Weights of a small GPT-style language model, trained from scratch on English Wikipedia: MLP 448 GELU.
Each number is 500 + 25 x the weight over its row's rms, rounded and kept within 0 to 999. Layers, rows and columns count from 0. Numbers have three digits each. The size before them is the row's rms in percent of the matrix's.

# layer 13 MLP up, 448x128, rms 0.0932, rows 381-435, columns 0-127
089:487436509547504494474473502505488447490493486502487503486476497467515509495477498474507490499498501536503496453457512527473490474486495504498508488514513485562478531511559507529514486524480472478449504456501503474498500496488494493458468422543530507517576487532510503495475478527509460531535492461478488480557484515537500528508482512495491520503487477497482530475517496471491502503485
103:540451490527495496466524506524502488505497536480530502535516502527500482445471464458508505462462557478495514501518455489505464502552505499537499511495485470498456501506471518487489468523548488488487508504449524538522501485478463478524525502482455525499502478535554538509502456520519489496495507485490524481538510520501503474494504507470476446538511523493518511518508497485451500541490
102:453525521533505499499471502492495470454498456462529530517489494541552519460541494479498507506525532514467517477459491471513511512481434499506488493549534542518534521459503470482470493467528447501491523496486471459462527471520497486437524531487505478506510507493501525513511509503508505524463506530506508514487513517516472496561495542506464515518500497519509498465505515506475486480495
095:527523499527519494478510487530497530531514504483495508499510495526473473464484541481496463491512537517495496487537416505459476500508463501498475528487502506497504494537442489468512491493507536493512498522489440519520500493507518545488487498480451486494468461482479529513471461476499495504500498564501549492521523506481538437500478432505542486480481507529491516507509505461518495504496
099:489477528513479501496473493515485514495474527519492533520488495464526535471530478507492493521462553528448518498509502518508464494489517513514467488506439533508453490475509513531528529520470496525509552536464511497532510489474478463504487474503475514446473479502513510469484478497536524485517519507532522482499470473432463518497523489517524503514495482520556482488473471441478480484524
101:519471489488469514512532439531541495546527480475472462500494484521499488475449492516487536506511527469468473499485469504489488471506486483508461518507522510501515503506521463479537515563497495518480545539496518494498537504479516505467493505505497509513506532529491517526515512487532483508488499502530475504516489526488521499505496509481603473481522512503468494461485527456517457532553
103:502465474475514517577486491431516518538495492490535549492499513464524509490500493532475513503516497504459524516543488485478474486523520503480492497530471516517525462506504532478441508492477511479476496496462515464446471528513502469501500500528525493447509525479453503486495490490495496503515518495491520502489476499454545519509496500517492522512505559504519530552494527481498556523475
097:512483504469532484529540538495485548528449515525483482507489522528510501521538491532536502501509482504526454485489514516491542496528492523504512490511523544520516529500467505406486489464525482493532545500493489531471541507525467500479450487515517518513523509511486508475518499465514484457488484531516495473463488443467476467515491495486511499541476495525509537491541475492493500507519
100:506500497538517506504492495503494493531494504530479489455495515522457495515484476472516489543434500502469505501450486503503514457463498483473510519517549515519474524514530494530506542490471500445497516559463487486485504453526463489443519458461498474528488506540550500493505508496483479530527508517489489488523531455496482491502498497489464498487519489454480546484492524520537485539480
102:510500474527487508466499479450457504527489507488466523470511510492505557487533471473517496562468505515501505518527511510479471525475494517489500526516458507499459517469514492506451515497504430491520471478479508518462484467501481499475519514498487532516555475493499498466496550496567509491515485478507513509519534537500499498453499507490507484433462485464510517502499536466514493484467
096:519510518486497504486506451525505495453534529515515497488485520494504496496523463527508514535487516508490481472520459444504515540495539544477500495488498449517510442521475523527502470460513464506458478459460466497498513468525541502513490520483472513464494548516490474510524468502501500525512500484539500494456520495438491535520492485530508519521507479483534461496492530494556487483540
100:462517517534499498512491527465521525501504557536502521495514493532504506462523499486491480483437475511495487510477505525502536477516536467513447518504474490507467447534490501519553489495491530491524545488520506500505492541527462513533490436482534504492479447526489519505457485459485512509484489529524512510461495496459479517510462465439521527526504472511500526488492520492495477499500
095:527464528491495545487510523539501472506494528517486538477444462466507498492449482496509490468479531529508501493511513537513488483484479485524523476514455514520524548486499490524505510507543496515462455472516465525492532482486532471532476473534521489453497509525521493511479506503518502492536508518519513482515471453488473541505528495498498443500490425482464497490471466496483533529518
092:501490481471480441443503449489516521531508475502544505517520511504508498496525474541512495474536506493487503560545523529506527522531519551513495495504513533507483500485494504517515462488489557473437500477499466524481502517506494517534481505494529484520466513484515486488443490502481483516483490522471503510510496546438495494532508508508511488452512459497466500481466509535513481497552
096:491456508515520501489506522501528497459543482526513484484504485540465494560517487560530493519508492554487497462523530482485534466574473482511517468515496494507507479527503468506496499468483476495510520479510469507460491520499477463485472504527521495547453477550501522518515484521494479499491495470509513503459515470508483481467516487471475430478510514494475524540470509510525476525497
099:529482503496505547501495478483478487503522457517516484486504518490534567503531467518469504527476498496478491463563476477512484527487500481496511487511510499462490486507454476476466564513494537516519499431459510490530543496498493527489533464488534518484460502467473486497517502524480525516449492497479504516516523548473502545465524462481518459505495512502470538486515484521492489492509
113:503515511501506465495523480517475463479521482540498480504569507502497531490499509513529486454512516483540581488502478515519525503502502495465505516516493501515432486550514533479466477537541494530471506533502457490512504497501509505465469484484482497461474475511511561514500466537479503505495520482473532456534515533515493467486521482497481464500461516461521537504526505484505496512522
105:547488487495493446498457472494505485516506473493536487476494498557540523467463524484440511470483509523483528496510475469486480477510531511495494525530496494478502463495510498470480472481495483545452531494454521496476517530504517505485516494530563526516497495536534564498476506500507527485506477484471489507503492498464537479510554503475556481481483481549492501510508478500458499516499
100:542481478493477455513533509482500498483497489543496521474514461514469445531530492512479533499484501503508486478499536513505539466480490532516503499460499519552535482492504503481506501518545467504489529500472532520499491506505524493459476469477489489531491494498582516512520486490566478499470534558567490509517489534482517501507483474492548488508485511482502532519507484457488527505477
098:452493511443485511515500472511491502479474472521502508525501463521483488510501534487520511493487516516486527496499525521454564528470482505487510529489441533503533513481497498477502480494470480440514485491500486506492505491494496519508450480528514513530544484486466499517457487536523470526506488489518469486501452499420485506455481547521485498507530493491525497478433543469487481495510
103:537446512504466530499516488479475492489518451513487483510521494478508524477501527497536536489473499491523498485486481539498513495524502502556484540532517488488541471501556534466519480493513496407499502459469470475494481492488507541514519499479482489507504486458488506522533513475454494488468501500535500544502515501532492488444508490484491458497472469524563482510472499518505502516514
088:518490543474501505529506476487492485483494491515514531534488575532487493483532504499442499528479462503510524502528473495496501507504504475510496509481462516524539473502493492519469551553480505499481459489507498510498483497442524502525479476454541535551501526523510442549539497534473428506513504503506468548486497504508501517512505480499483537499470488498538488528492509474517491486498
099:521484453471466486515474487476521523528494524472489511503510474520522488469520456524473476543495494487521514488492485485530527522493459536493528493497502507533505503517463517518420501498477521465510492525509499479545518498476468514543518491484543523520520493473520484506524494493508467487498529514524477475513514516507545507502484484569488483463437472506478507475449490543513463470535
102:483502493476596534513494481514509468481507508522531477419488488556485503477493485512497513560506440511464499519480461529478504500523492536514508497523476495529513498500490502481524489471532503498481495505480503470491488501484509525478538511466537502484550483502465484511509493479518506487537496540523502512507495492487528502513484534492496488496512486488474499428548525525453529480517
095:528467545513519491486469534494481487521469508481513507467461499521533486506555482514533509522447510489536501487485517467492485512510471464485451503488487488513478491518461477507485499521522455536490477450497539512478499480445471460508513444508508536477455477520500517542460530496499507507473504528474537539508518461502492516512500521539462471478485523524483445506487497514492497510498
106:460445527489506473494490479511545528529451503511452497506501488508476487493457497556531509537519520546517485440527510484496466494523534491518509512518513483519508495546493502486514514514539510528456478521505480504519493503532480495529479458465500499503505464556505466510513516521454534472481494529465525433515493487502480496541489494518487480495518527495493524492513552531505492498472
100:529450534476483490511490484510478501537484460494513511456453545497590514496523510459525512473531526516517507480485499502503501551505505475505469490498470508491540473479508458498508483518510468502468477505516472530480526495486545523500522506467499530467489498500559473523496552525512512499527520488512494470572468505518493491506545505481481537509514489505529517500511505509514494465468
107:503455497498491492472488482496502469504472519506537506462506474468530500553498495475527508485499526502477461474559488520513543502508536548532500535511454475485533476504496507511506507497518506502532516520464502491473453506506509508462514514543509530494469542533517467504478488489530473534519460527469513479532519472497501548541540473536539469501454479504521515519529517508476532472487
097:428503489473537484542499460528480542498523507518518469520486512517429503485469503511513496565514463494503464503526510494515521491471506530466497492499498465529479481498548513461504469501515460527505480532519466482485513502476472508496507536488499527512464477537493488565513497451453503505497522505548496497460540500494480517538526515509496498529513484489515531486511527488481514476498
109:494506493512514484496542547500500548472510519509514553513507551515480521444519521508556448458501544476524507515485500509520496505502509529536493497461450495512502532488431498500476486522480532488522524442469510483469481504482480506516511485475481477516502502487508493517463494484531528552475507522494479501514477554473508497525481511508512478494498556546519509500479455483486486518502
100:486493527463500505530497487547487518510505531509501482519498498493524515489498478490552455501485515486516510481477478501469516525538506520494551489514481511490537495533503530524508527561516484473517467429506523522473467515498513464496493489481503524491481521521523448532527542483462550531534486532470511454482457512480469517515509461488468461472475491492485507504478498520471510497444
104:486480485476512452466508492505520516530513461506495529485490517490508466505512525483502448484526506537506483518512463511554503484503489512531477496507487475500502474445484497495531519464469517486502523481471520451530486544508526522485522477530519521450548477482510538489518504489473459480524493512490496551512512520544497536520520529474533505501484489524587530519541525468494519496499
097:503515490521550510544487459500504489524523503563463515470517526497522536470518510523490493466543497482543468474503511493466454509484498482503524491496486487491498516426512492474467532473480510507502540524481480476499515519506509465533506515458503520517477463524480476486495499512482531502515538526464542528503504483442479461514505535495475528471537475480565522519478510501502505480490
101:513482498529471474514473508527474470501494462486501503502475498479531495535492539512505454470476472559537538510544495499486507484490475510467500521549497519534536477481485469457497475508509464467492500486447530536479494522499520464462528486475499525521487508524472543499499505503534475576552485461492483495496528526533498476468516505534499519501511510506488544499517484497467513489472
095:480498474549486548480552474507532498522534505508501505496528472477553547462514482491494502528513514525498478466496467506491498507506542491504537496569474535491537522452468463504483527524501518506489471530452482499500517523468484482506520468523514508498523498510487492480491499461499526489503476544488511523457482555495486509485470479504470472497489531484460507503474521538509465442501
093:496413504506473533523486511481487486481477515492476516465480535458525470546487465477479490492479497491530496460531529545517472469472467488473497533486509504467495496503524474507441495529519540529480509548493478472505513505509494479489507479484524568489509463493471531500471486497470495474515507542496497497538476490510505522547484497493501474531493492463458534476524514508515489470518
087:494490475473503495501476500497503514467537445499435460532483494508484500538511479522484492487497512510532463513451514486532473511501494502464487473496472531532537526466484518476487498462545465513509550511499511475511454468550523509512477522458497511541507494489514512521497488510478472470498490482554522487471491480491489529493472534447503434488523544459480500503522526511509485503496
101:498491523503526481498547537478506458472477510471483484526506521552506522497465491509521542440518549473504509502523482557464526510476482539563484499459470486545515512507520526481538509508496527514477515537500482520482495543509526506500504497484497504518507443518517530478498477494483497488524475536487518525491498491460482569454507500500447505497480499479487492508500500468499522512460
097:498486477494447488516490505502491490514536472518477510518485500521486472473483512509466520516486519496461460451479495526475472482540465492502512472546527480545553501501481500481482544511518482479499494515477507484520501463494533480488475494532507464471502508502532493519505547511495478471490514548532503493545478514513487512565520419523479513453461522518505496486524483508529491491443
103:473459491491509504460524507530515512457545494521459466520495521509484479491522480488496531485478543522439502475508411509518481490528461505484435511501496508516505502508495507479520496478503504526530487534473469531501469492518492531506482484508487508526464497490511496498509477500495488490549511536469529488494515513526448546476487487517556512527483506459531487556529538489511515501488
099:537459518488498508569475535484519490492511455535458500498527531504534516493509499500481473469526499567477571469470448481512480515522471492503494503488533443512511489502485544534512500506495464457520481512529471536518511476475523496491490526485485551509528503542504465487539486482491505481515504497513488464540494508522460508498511511504527518523501493474501512521502471488496543475516
095:542506480572514489492496482478539483487537524525494467481479510462522487516463497513554460507479471520555501505481470480499494515514486498544544479457504498502483458521486491516515474507535518501475541493476492508501546474486511470521465472515482509487448488496518489486511510486528504540474502534482500510480528455448535495521532483462508476518510466472530492553507480517501478488525
106:509490491505500481511473524505531529486541489516482490503495519482520500510481480512505487501533504505498498491497470493477506502479437506514515494515454493506485519486515548498453489494506460468478545432505523495465561503520521489516509505483497477463500522525520507481532494465511507452492535521540513524469440508508527489497502493503574488534545560460491523513483468554521484512507
100:477477520486503481516484510488503454487476501448495508544489470486525492520541469500524501520472531485499545499487467519496494542497496499461522488549481501536447486489505543531456501521542522524501539505493470447500531480522537471524483491475472470475566514495516508453452521471505503490501511544504529454530470476476494486501526530534495460497482528485512493501511499498499489477499
095:498499524496516489525467496499492517487462499483510499488483469524580507509494451475488488503493483456517502525547455506493518525497474525481436485506475434500552503526464491466517497499531504498466491468475507535492494507506513521488559497507548530499516496546495486491515492435505489527488468490469475529501533542487509519489502502487505493561510498506520496458486539486508505472493
096:525481515470491491513523517492530514511475509518510491514530498500570472473476520473478542542492491460457516525455515531480539499503486479504485495469533513515490498467511525514495445533490521468534546482507492454508467488565488493484466518463508563488520502477495501525507495499489500502478514496484479486496476520446484540479441479488499495519467492469535509520483539539495500503505
103:465495517500519492480512534517484479539490490543559511520496502492514500522470522465519545482480507467502454513502502515494528508547499540482487503480484516519481522508492497491482501518482533515483472468493471496510502479542483493479469477506471452519486531550486469476519486511498480500544514478506492416537527498499441521591533465474505508511482476498516514495529508516488495493514
101:500500472497489541498472465499488511471423519475507488509471478537515465494432512561535468489515504496547487509445531490487524506556516524510521534523523474505477495489502525488449503495508522501513504484518519550476489511543483535474478459462458483474497545518500528519503487488477491483470494479468505501518474468474468481486507483518491500450470496515492515516522517489519504504493
109:483436475511476484500505456471516484531491492508499525480503485526525484502539535527536518521466562485512464515493530519481502498492497491468434521499497455541493506492456510517453513479468483505518527530496528485489507488523488474487523469427546475519501498521549489485525460499504488505480515493497514511548522505515483463483477497512524502495523497486520528459477567500497496507487
101:441484502514506496458493509513508480522502487526492539488516520479491538502520517478493512475507508445541468505508473497496530491465474522468508532522476507450532510470525450524484528499477521488517531519542485515490508546553524505498480505488512476514498455509506517560486467504523469549530548495472496497508495501532520523502543504463450494502458478509483506503465483465530470491527
100:503504520540511481492541495500492523553495483515531469484479465538460499495514486514459493510469540478498474508471514524530514498521545530500472461505530487501509547474500499478536522498543490512487528458482528486505500494533494475551519524488509531499526457476522545488530472466514457486508524533494485547487504489464456496459487518507483467508530509491506469525538499481563492476489
105:509467470475483513536534535475526469490468501477487501497519482466514546477514520512509547453517556469502513489526498489486478471551535497535496482486522498520495448511479524477505541512514510517462526506476513454505546502516510489504484490515546499512476479497494478512480490481488493524464500519495540460503513503426538567468534517476493508464509472523489522488516469489488520509486
094:472490491483491518543486551452449456490515535539449514479507479522498527511499499501498463490522502475487502424493498510483503541511482509498504497508531511488510486491505482523517531537460473506477520526506519500530542498514486514505486523502504479492527494538563556529500535521538498485520496509533480480495484437513522476550470504520512505508475518471520480514472545521480491502538
098:454483479504505508474536501494526470520488487485496513488460489492472516529505551532512492504508506526549484464499510520522527482498535530523483507496509502526521473495510492472498488510549476491495486508527478542485481467439489549518510516506484474588519493520475495477527492496487451592470503528509496483473487506497519541515518461521469507476504509471528518539511487503526472502499
107:532501496516457496505569489423501489530475502463482480504493523508493508514465540494514489495468534496487538475517485490528517474479449545488568476540485484488462468487482488482523489506486509511567513477498504491484535551505461466481499523500495486530472506505513506467513493504496522488505498487490511489519466518456512569490483508496492509527514518477524544496510535477521514485514
# layer 13 MLP down (transposed), 448x128, rms 0.096, rows 381-434, columns 0-127
091:492554509473487515490518545489557547508501462484519472494522470489513498496472492494515503514509454476514487541496524471517500512509471495483487510503532535479556499505449469458506525517477536498480478522476472502479496501514535487538474540509553496513502516489499504479506493471531486467495494505510495512480531517435462504493517483518452502492564517451474462475486507502449487488525
108:454504518505473462532486507515490496499425498491560515484501504503511479485480491529525502508481518468498491472506523521536516559507550507507498481481495512486540466509504495498477510444507497463499501455553532475513523515475511478447474533467504485476536498501507475484509516523487496510502490450501464486466515502504500463500536522495475505533532549513524493490451506545456475487505
099:469445511475496488485497507513497585493504548527444495486497479504535468499461506551495507483526501501497514522495478466497458516520530497476495511533501492493461481510529501565518454493510503507510507531511516534555502496504508514529536473492497538457511523488517505503518533457530532526506502489472503487479484528512491490466529497493501487534497498483468514471465513525484512534434
099:521466500453509472525483480527508504473477508491516499515466498534497490519516473499466512538529477460551498479491523470502510509513513480520502492496476455490508525514506441515512501517521478475508510422510500482477491513520466447487549514506527499484485502525504518508507521481496437487486532510531468493487534472482467542486497534506487482531553567501529478498516450536506490483501
098:500513471499477511491523537514500492485462525533483490485488504460530446504457546513523480525466528457527543474492488476470482519525533475503470451527512535521537516518491505513503501487525494494484513513476454517493497484503488503532466488502523474528494538479474483510524540529499440510513504515473502534483481488505537512490512492443552498505479524516440484533502507539523456470485
089:517545464458490499513505489498484534444452460478538532473504473493516483512508466512516474550541520500509510556488565491492518526524513463497510502506503450520512464498482502487557461484517508518474505514501481479493545497489522473488515497484506499494476482506532514508510521476525516470489488509486490510460492568493485482521490499501447504479463506478485522512496474524452498549465
098:491536454512496510508475506491417501490531504507505514505485475552487504482484450496490500521488486494506534494556533525493465491466525511517482466479514490496481512488465498492511477522496468463504516523506563545474497507487516507497477473481496516493502461487480507519471503493503526525567487478538535533497509525524436474517532544500485452518478472487549519527497484521511498481489
097:454471492447482478471487468487506505535507499491512511535507531505498477504438517511534501494490485470518461478509501477496476545517502497495477534503488507471528451495515470478527468520486522512510530507491479482538512497461465558478492508508523523494489510495442473522460501481505521509514491450539506505526529464535488569465511556472491509501535464477501493481525487494520499495539
085:489529483497512519491493517457474439512474498481505521495525488504519457490525460453511518513488471462481482523496497531477494477459487502497556528477505509473500479494438502468557509518479508504540541543511505514532506522528551512484530503496484470497506505492495468497524492520536485518480496452495538512472517486534460535531508474480511531458528458491492542489492463486509498532525
098:510469457467506507464469488478473504493480542546487493494515542509485443482493494507499472449472520533497537455543506511496497532526536504484477523458552483476487497504511522448493507486454487503512521491527492504503510500511486497531532519505505459484494500527445545490524523520463477496507523518533442503510505484520482479514504499531508495556502474482520544463479514501524479522466
089:481499459475494557516464513502514506534505495516532507537478446459501509488513534476536504511460503544469545535505533530536504459486455502522509496478530492489499517503512516479501511514521530491499472498512453498508503484500483510475484562518502486476515545489467510490483498525531517502510467526496511508514465457506531515520510473476496477530519547500425485526503514476511491461450
100:484518501496508543470513485536534518493519501474527463491519485537455502561486526467503492484501521501523478522471505490514503525463484561473532481452447533459534508504489474449513508465489523491497458508450509511453480503531528481483526504456458503497508494516510421490536548533515478507494509492482486500506495486533526509509507487536497496484496525492508490499519475515512496522521
088:490531512506526468522455576444529500517484503505519525507491498492501522492525509521451499514525475494478548503478536474505461486455507498523536509508516491514500444480495505446504493503482474508523466509540512506484516488490505505489497491524544519495494520445518494461505500435512510499490544477474513540482517513475496497466442481518514491532504476540514479496483466511504481482554
085:520481510507493493528510552511527490487477540505492492520498503508520483510519525502475493507483522488504508501443503447494549479497492513474494459497515481500469527511541519538519522523532493482496466505515481542490499442484568515478517513519481512515553508497480452520521479510432493492486505508509484495514500517541479493507526491469479533525488559568447461522484524504475497516495
098:475503512532475472486513484488502463550498486477524494527545491471497489486493508475446540506504538498484469518535475528489528463534536463479498512462502467510460504463528470496511522529465478515536497518484507511482525521516504509487467500529432533515524473483475477556483540506538507501516511556530501476504505521493451536509510484447494496463508514512478467498500484481478511517497
090:523503508497491513484494531503528500488471507550521449516468499509482479511508526474470523546450492500477524462492488487508530505473508538500484515510485462487471446475471515481500435504522461519510479509511467460517492501511537533537535539477515523495510471472537507501491521483506474473556538484537514476498486465538487501530482531509515504527488500494517507521544547554509476483483
119:511490497501514469501452483539502499473505532469463499510469482451505506489541516516522498504502495504468497503481481497524502493477512499512487466491518475506479455523472459466454515484494497454507521474531524542492539492463466521499496509472553512504531504483464498482539539456527511477543484483475498526511535535510511452556510485555523519461466513479475498478494543470518505522485
096:464505520477482479479507519520507535525461472531481485507478496484485483541494520499471499537474513502505520427521473510454514502515517484508496486461460493487547520481510514539475482514479505528505497488467533491499534531508533454496513549453503506505510468499472496539506492483471529502551544467535511509508496493523461486509489459468527490484465504514495513504488548518496563451513
109:509520526527538544511500518471524520487501488525459534489484481491499462480496521461494480494523487506450516495463537497528500515509519505507483522500506454489529489494505530518511490502524513589475494499521463469473444488496468527467501482509539555508492512507481495512501443490520548471464465495499492527496449488468485522483507520503527543464500517508480518451458521516506487507508
097:469476475545457498513514496539499511488526484483481530459497504497508500522508544490488480511490506515490489520473495458525479474491497506539513457475514479474459518505502465540517468509517488506460548491492478493504504518464508509516517480461494498482519503516510471478481548457499471512442461481512490488510558521518504535496464512502479488504486516486481466556548450550520452476465
101:481519493476541507455509518497517555497506524516501487478520511513487490489486484476511464541530525484489501493572479472484447523481494485475552507517482473499471516496493485541509535503508468534493514516571544509488516495528503493486552497557517454471499504498523510519515482543521502460505511484455450469471504513503526505535529521508503471495504488506468480546522530507518509496499
083:523492454508444529476483542485493513473503475558469517496541460441516482473479487514537506515492524502512523494494549481542499497512482521529495525528523510474509512479501481482522478512550526499516536500512506467501499505549487529504488511502507476482475522451499550452503498501496534503494535547507492517528467472479495523500541483516517460515550534447485488508489514468497511514513
093:483500490493506481529541528542487486514479485518520506522495431491466483496473536505557502502488479482486471557500541511546495506474495506469509473539474500482489514523495478503541533498523505527482541501471443545487440455530474558514484523472498488489493506510492517472470475531494507484538504482464481503537485529501511480469505523516494522501549516524498488481524517477493495525473
109:509504513497475484482548512518475562491478485487443497537516481504544537515499524527506496493489504475505443486524508502528487492482546500484520495493559487515495507473483512481471506501478480540513540502487450554495465485499525525505485492462510484504487521489484496479494514500507490506480467485485552448522433540443476486486510523513470483530542477486512484487486472512479530502462
099:509510485498483488496516441517502482492486541538495504490491496423499494500529476484513444509516504497519506519490487476522478510504489537465508485484522500566469500582467480494502517547473510504493463512508511482440473513489541488497487532503507502524525492499522480510544495546499468509512509469483523495523475509502499475533505488488462516554481467468515500464515494490520486500567
108:485486467485477514574526511503502497532487526491547510518485539491550508524486528508498457505491505521468505475506532471531450461499549489472495519508508462469458473528492499543503502501479495510496480509562475504490502524521483523466514506477496470525471506479485500487500503488493475488471480503493516466465492526484458530517470462524516518491584484456490507485491520524465496526526
093:481526514472532515538511532478515496484510526466500530480482483508493530491542480460460456522498478529509540486457504507506483492515511453535490542530535503538519491508527504533476463481487534504474481503494487442483498506523501488476472545517509489518505499472504550548496518519519526458526522518465471519521492463488479503486517535499516539501452550477487496491498485535515510444477
115:529508503494521518493493515486505511454467503447474497528520469512511486513466479457493479525505485551513507453485515489519514487487478545500481519528495481516531499473507489528570478495474552502489471509492540498506462504479499538472503500511447522510480440476523515513467495485463507483484499507523493448513503524491486490434499491543507477540515490524468522496558512476524488536519
095:505483467498526519457488509455545489506484503539530495518509482473551492501566536499469467513517524524509491515510477500518449494473501478474455499518505499480499515439464517507519506456476504483515521456475552501545523463500527445515534488473508508493511511456515524502521507532489451502511494532491475511447498495508506476491480484491537506536492504510506473501456495480455513503506
110:517508532519498488524507498493520517491469451503452518527472485488510493496507491556512541518511534485507528471471498490495527480503491502529443493499525493469501520480502578520512516486510448575507481473501526441469466458517498530501483495496513518518488551521527505463537498526513498502496495517536488469499514480508489493523441533510484517489472546478494503547490488497498518491532
093:526528465471537489501526493448484515489483467523480473572510500561511513505484521506496502483549529478451511498510540490495512535497491520502511494513491487482515536527524526532481500476477500537516460499520479467467479495516494494507487580495512496513509480485485514494488509520510439465475499523418490483492464518494519496502484539489459519504545501483489515495495469483502490527531
102:527469500524497473448525480517503477487484468493535502498484500503501524474461538472514484508514519551486476471520515519498493484502464504463466494483507536534487451515478479480492511510509511537475460483522485492505529537509483500534448503488518520543523519522539481494478527493444532501487514446477529542543523475531520480488508522523469496499507520498432530516512548528486505512524
098:469480559512466506479487532523472476529461489539490467527534500520487450512499465493521494519502521496526544482497498491478508541501502541487450484490493498506508479506487495500483472482454465518528514525503505497548526506467496536475533504499522485522516535484524497451502515479492535482525480502487488512507513522480519489494467426489517464508531502516501473499565503516494569537524
098:481514533535497502529533519461520505479476458511494550539520461491507492470491464495473476483553478496479512478489511462531492537480498529500461511487546509443463502515532518514530510508528499500497472524501519490481552522461467478507513480497458542443501485512471540486524508483526505477474503505530511468525487475501467523483483525491516504501523541505477494471526460499482481550472
094:498499525470516477486451537493501463492498500499527526510486469467497497508535476491528471517493517469557517523517504488480503520551487514529484481453543491499494455527537504482462511489471472521512469462497520490511463472484478522497513534519502512481487521448518473530507496485488460505457505462447495487520535457463503506496502552528500484526544485481479506506527464482533448496510
090:508503515475515517454468498511529473510548459535507479513531461562512509503512502504520515538509470502505523536497502494471473562542516503497524491497501505519522528551487515469548508474467462452505502475465482488500533514540492471492493500548527497502520498533536475496504500495499490485508462469504505528476484469461495489490508457513464487446504461515505476517475516516464484539464
090:500489487493490507547572492480469479510479526506507491524487494507499488503476524457477534517523487464485510500500504517494513491550520533494491539520520455525513480523510446496487522522505549443478451502508523498459538512479514504434523501553514471491497497519546476503479497471501513550512471537538516529482528472510520506507497497509527534486498478495531534477528463513507465524501
101:488506502516492454492513483507528484513480495542532493460472504475518505474498491467492478502491482519502530464528513507478492507528485498505427521529488519511569490542540493514469550521495451521482529497475524475487510492449478504477494536486466457484509564484472488518520456486484486475500484489488515490495495501517520494472510515467514542497510481505484551558519518535457501489467
097:501487476492469528492463518492480518493520527503508500468467503530524532473524515481543547524515494501472452523525504467477505498501456545475534495464521469509451529515499503519533488484525530517461481479500484542506504530522542476494517517451493513518492421516521452484511515512497563497521457469485504491470499504490507520497499524472469476531502480517531487515513482492493474545474
115:499458505550481501461510505472475509469501513485491528510502503474554507500484479539520458537485484427453510484511509480500537502493470528537528489521524549501497479481504474527501500498503530518504474455477505462484489521474532507471529521513435527487476541487493480474537482478529546476510502528554475501547517526482495493481503498454495464508498497505474488507472504515509487513527
106:491472518474488509528525500502507488425519551518500475509525519472510480479517525486445444471462474490484530475506519486485489487492516442497511525454511527497497518503524512473483503512497503482538549519459466482499489463505500500535525514509534463512478549499498510488511468494521453507498554525487449482482515516488513453515524534523514485497510469499504474525494524514520466451518
088:490493509485536489489482529484479529496490501523516490508517523514494548493475470475496440499513478483489467498459534520530490497513510508496464475513489520500519475528513515495508549502469497482520463448503528533519479520486529564501531475455503505521509528461470526475503500489457496513524493520460528512459460494510466495464471555535517523512513518541471501465526471452488531484466
101:466509513509518483499499489542482549488502548500518553506478515524524488492485493505480479506493487468491485521503479470515519542486482472500482502476508526522499511516500501530500511461498468481475488525498511511547485513444475513501500495478484529527495482479510490471446519519484516514435474454538517506487514517494482471489502567512460552461462521448463488451461529523497512497458
098:519516488519484535456480481512508542453517493496515512524516484480495493526513520496489497502483491507496459510492481532513465532441536534504530475504482550496515492486468508474485525499497489505492494485508535486500520508502473500449511517530490476498480538490509483555488488521479509489545476443525497428480531533519520479496517505493514520463537565486497474501466514512535431535511
103:511481512490534543522498539531525499454508477471475472522510494474487514518539499494510537489463472476525527491479510501491428511512468478565509519530534523503500512453487514501503457490531542481500498502508470469476577500524562524485499526500514483523526489458475521507542481505474486480461497524516477485500469490509497504472517503477477459515536486463497502485521472508509525490508
095:475473480512456507474482541500529520507534532544520502499470488481505518535496520487516489516493519522493499506499484509545472485523518498468504529483463501538498500465518487542491469510520505505515475533473487560525523511512542458524492461444494484481473479520493476496469539494492488470524518490513497536485472459513492457468534508441474504476478489486565484545513517473481466523482
097:543500477512524477522475481478535490476517477492460468423539490516465519484519510494517525495522521543544494518498529530478497480478463491505556509497516508479455484509524513492526499519499474527480498493490511485477504524478529524541488509441486494492497484487533499473516514516529510514458497520476510562504510480520496501432482502509494466535472488505490463521467484494536541458527
088:499485518481543485495513525502445475564475501482504532494561474528484516500465478471496510481540510473519546492500503480435507480503499518502516462451491507502483506538495471549469472475502502517520471547492533455506485493524488488446545496525549481511496525529532481509502513511496516494478460531476523533486506511481502489477487510539512511520535491514458493520490501506524490534524
107:542497490486487484498506519500481494483448505463538509520522509510456497530480482459460496463485524489541516511503508513490514465498440509495532502523491502456447478514504498524504454528541479498526491529511499501489505508494553466519531481524475513459516504481468511465503473539504513532505469511518528464501523545478508499543474496504531483523517527507509560497527485451506558477511
101:544519514460455485471522520484513473513481525456527541491454499542540482511533551508479493520520500496499500504501519541466455477525482479519493518490500510522508555521518501455520489511505492506489487495496530479470570499466484493465459482564546495509527498486523472518465527477513472457508477501498462509474524535489480476486520457513508515496485492509515508477512524486476468494509
091:504516500514499505508480514508491487512524503509500512471488507463547501526464504484504521523509471523477517477482459475487518523500462466517463502521527508521555534512504532510461455489463512477480492521504490528508547531534500540447458474478513506489505523504467478479482494508484513426472496528505527509492537469522485494497494511531520489447471484468529474467508498551451517530550
106:489477464434502517484517525484520508523469522498479553506483523486539518513430527514487503485515506542493466530520502507471536474492491525494465549504498507503494504514472497501521476501512451535477510503490496482465515512555500495485500486493532527458503532519533463478498510501510479446515488510542460472518457527499517500495523518464490513525511515465533510514533481517439495465468
096:502493503530502466443499510496540490497495522479498489519527536460492454539469499463489546534501488521497510501493516528528488476482465523513479476527472505480521508501477498511476487502468508511496526530530508560475455493482548522465517516470489491511460569476459508554504504489461524503490495517500501496538531489499485520494494518516498444461471541534508531511525474480523540482493
098:484525546548477518456503513485501438506532471455502519502492510494504493507503516512505549516480523486499493485480562532501458524503472522552451545474498456481507480482534463503481512467494526497489497463495542462480522542511497494548506492500523500493479498458516504478518489498515469450552499485513504489517527500551481478510496536465467509504525496484492502496535515490463510493529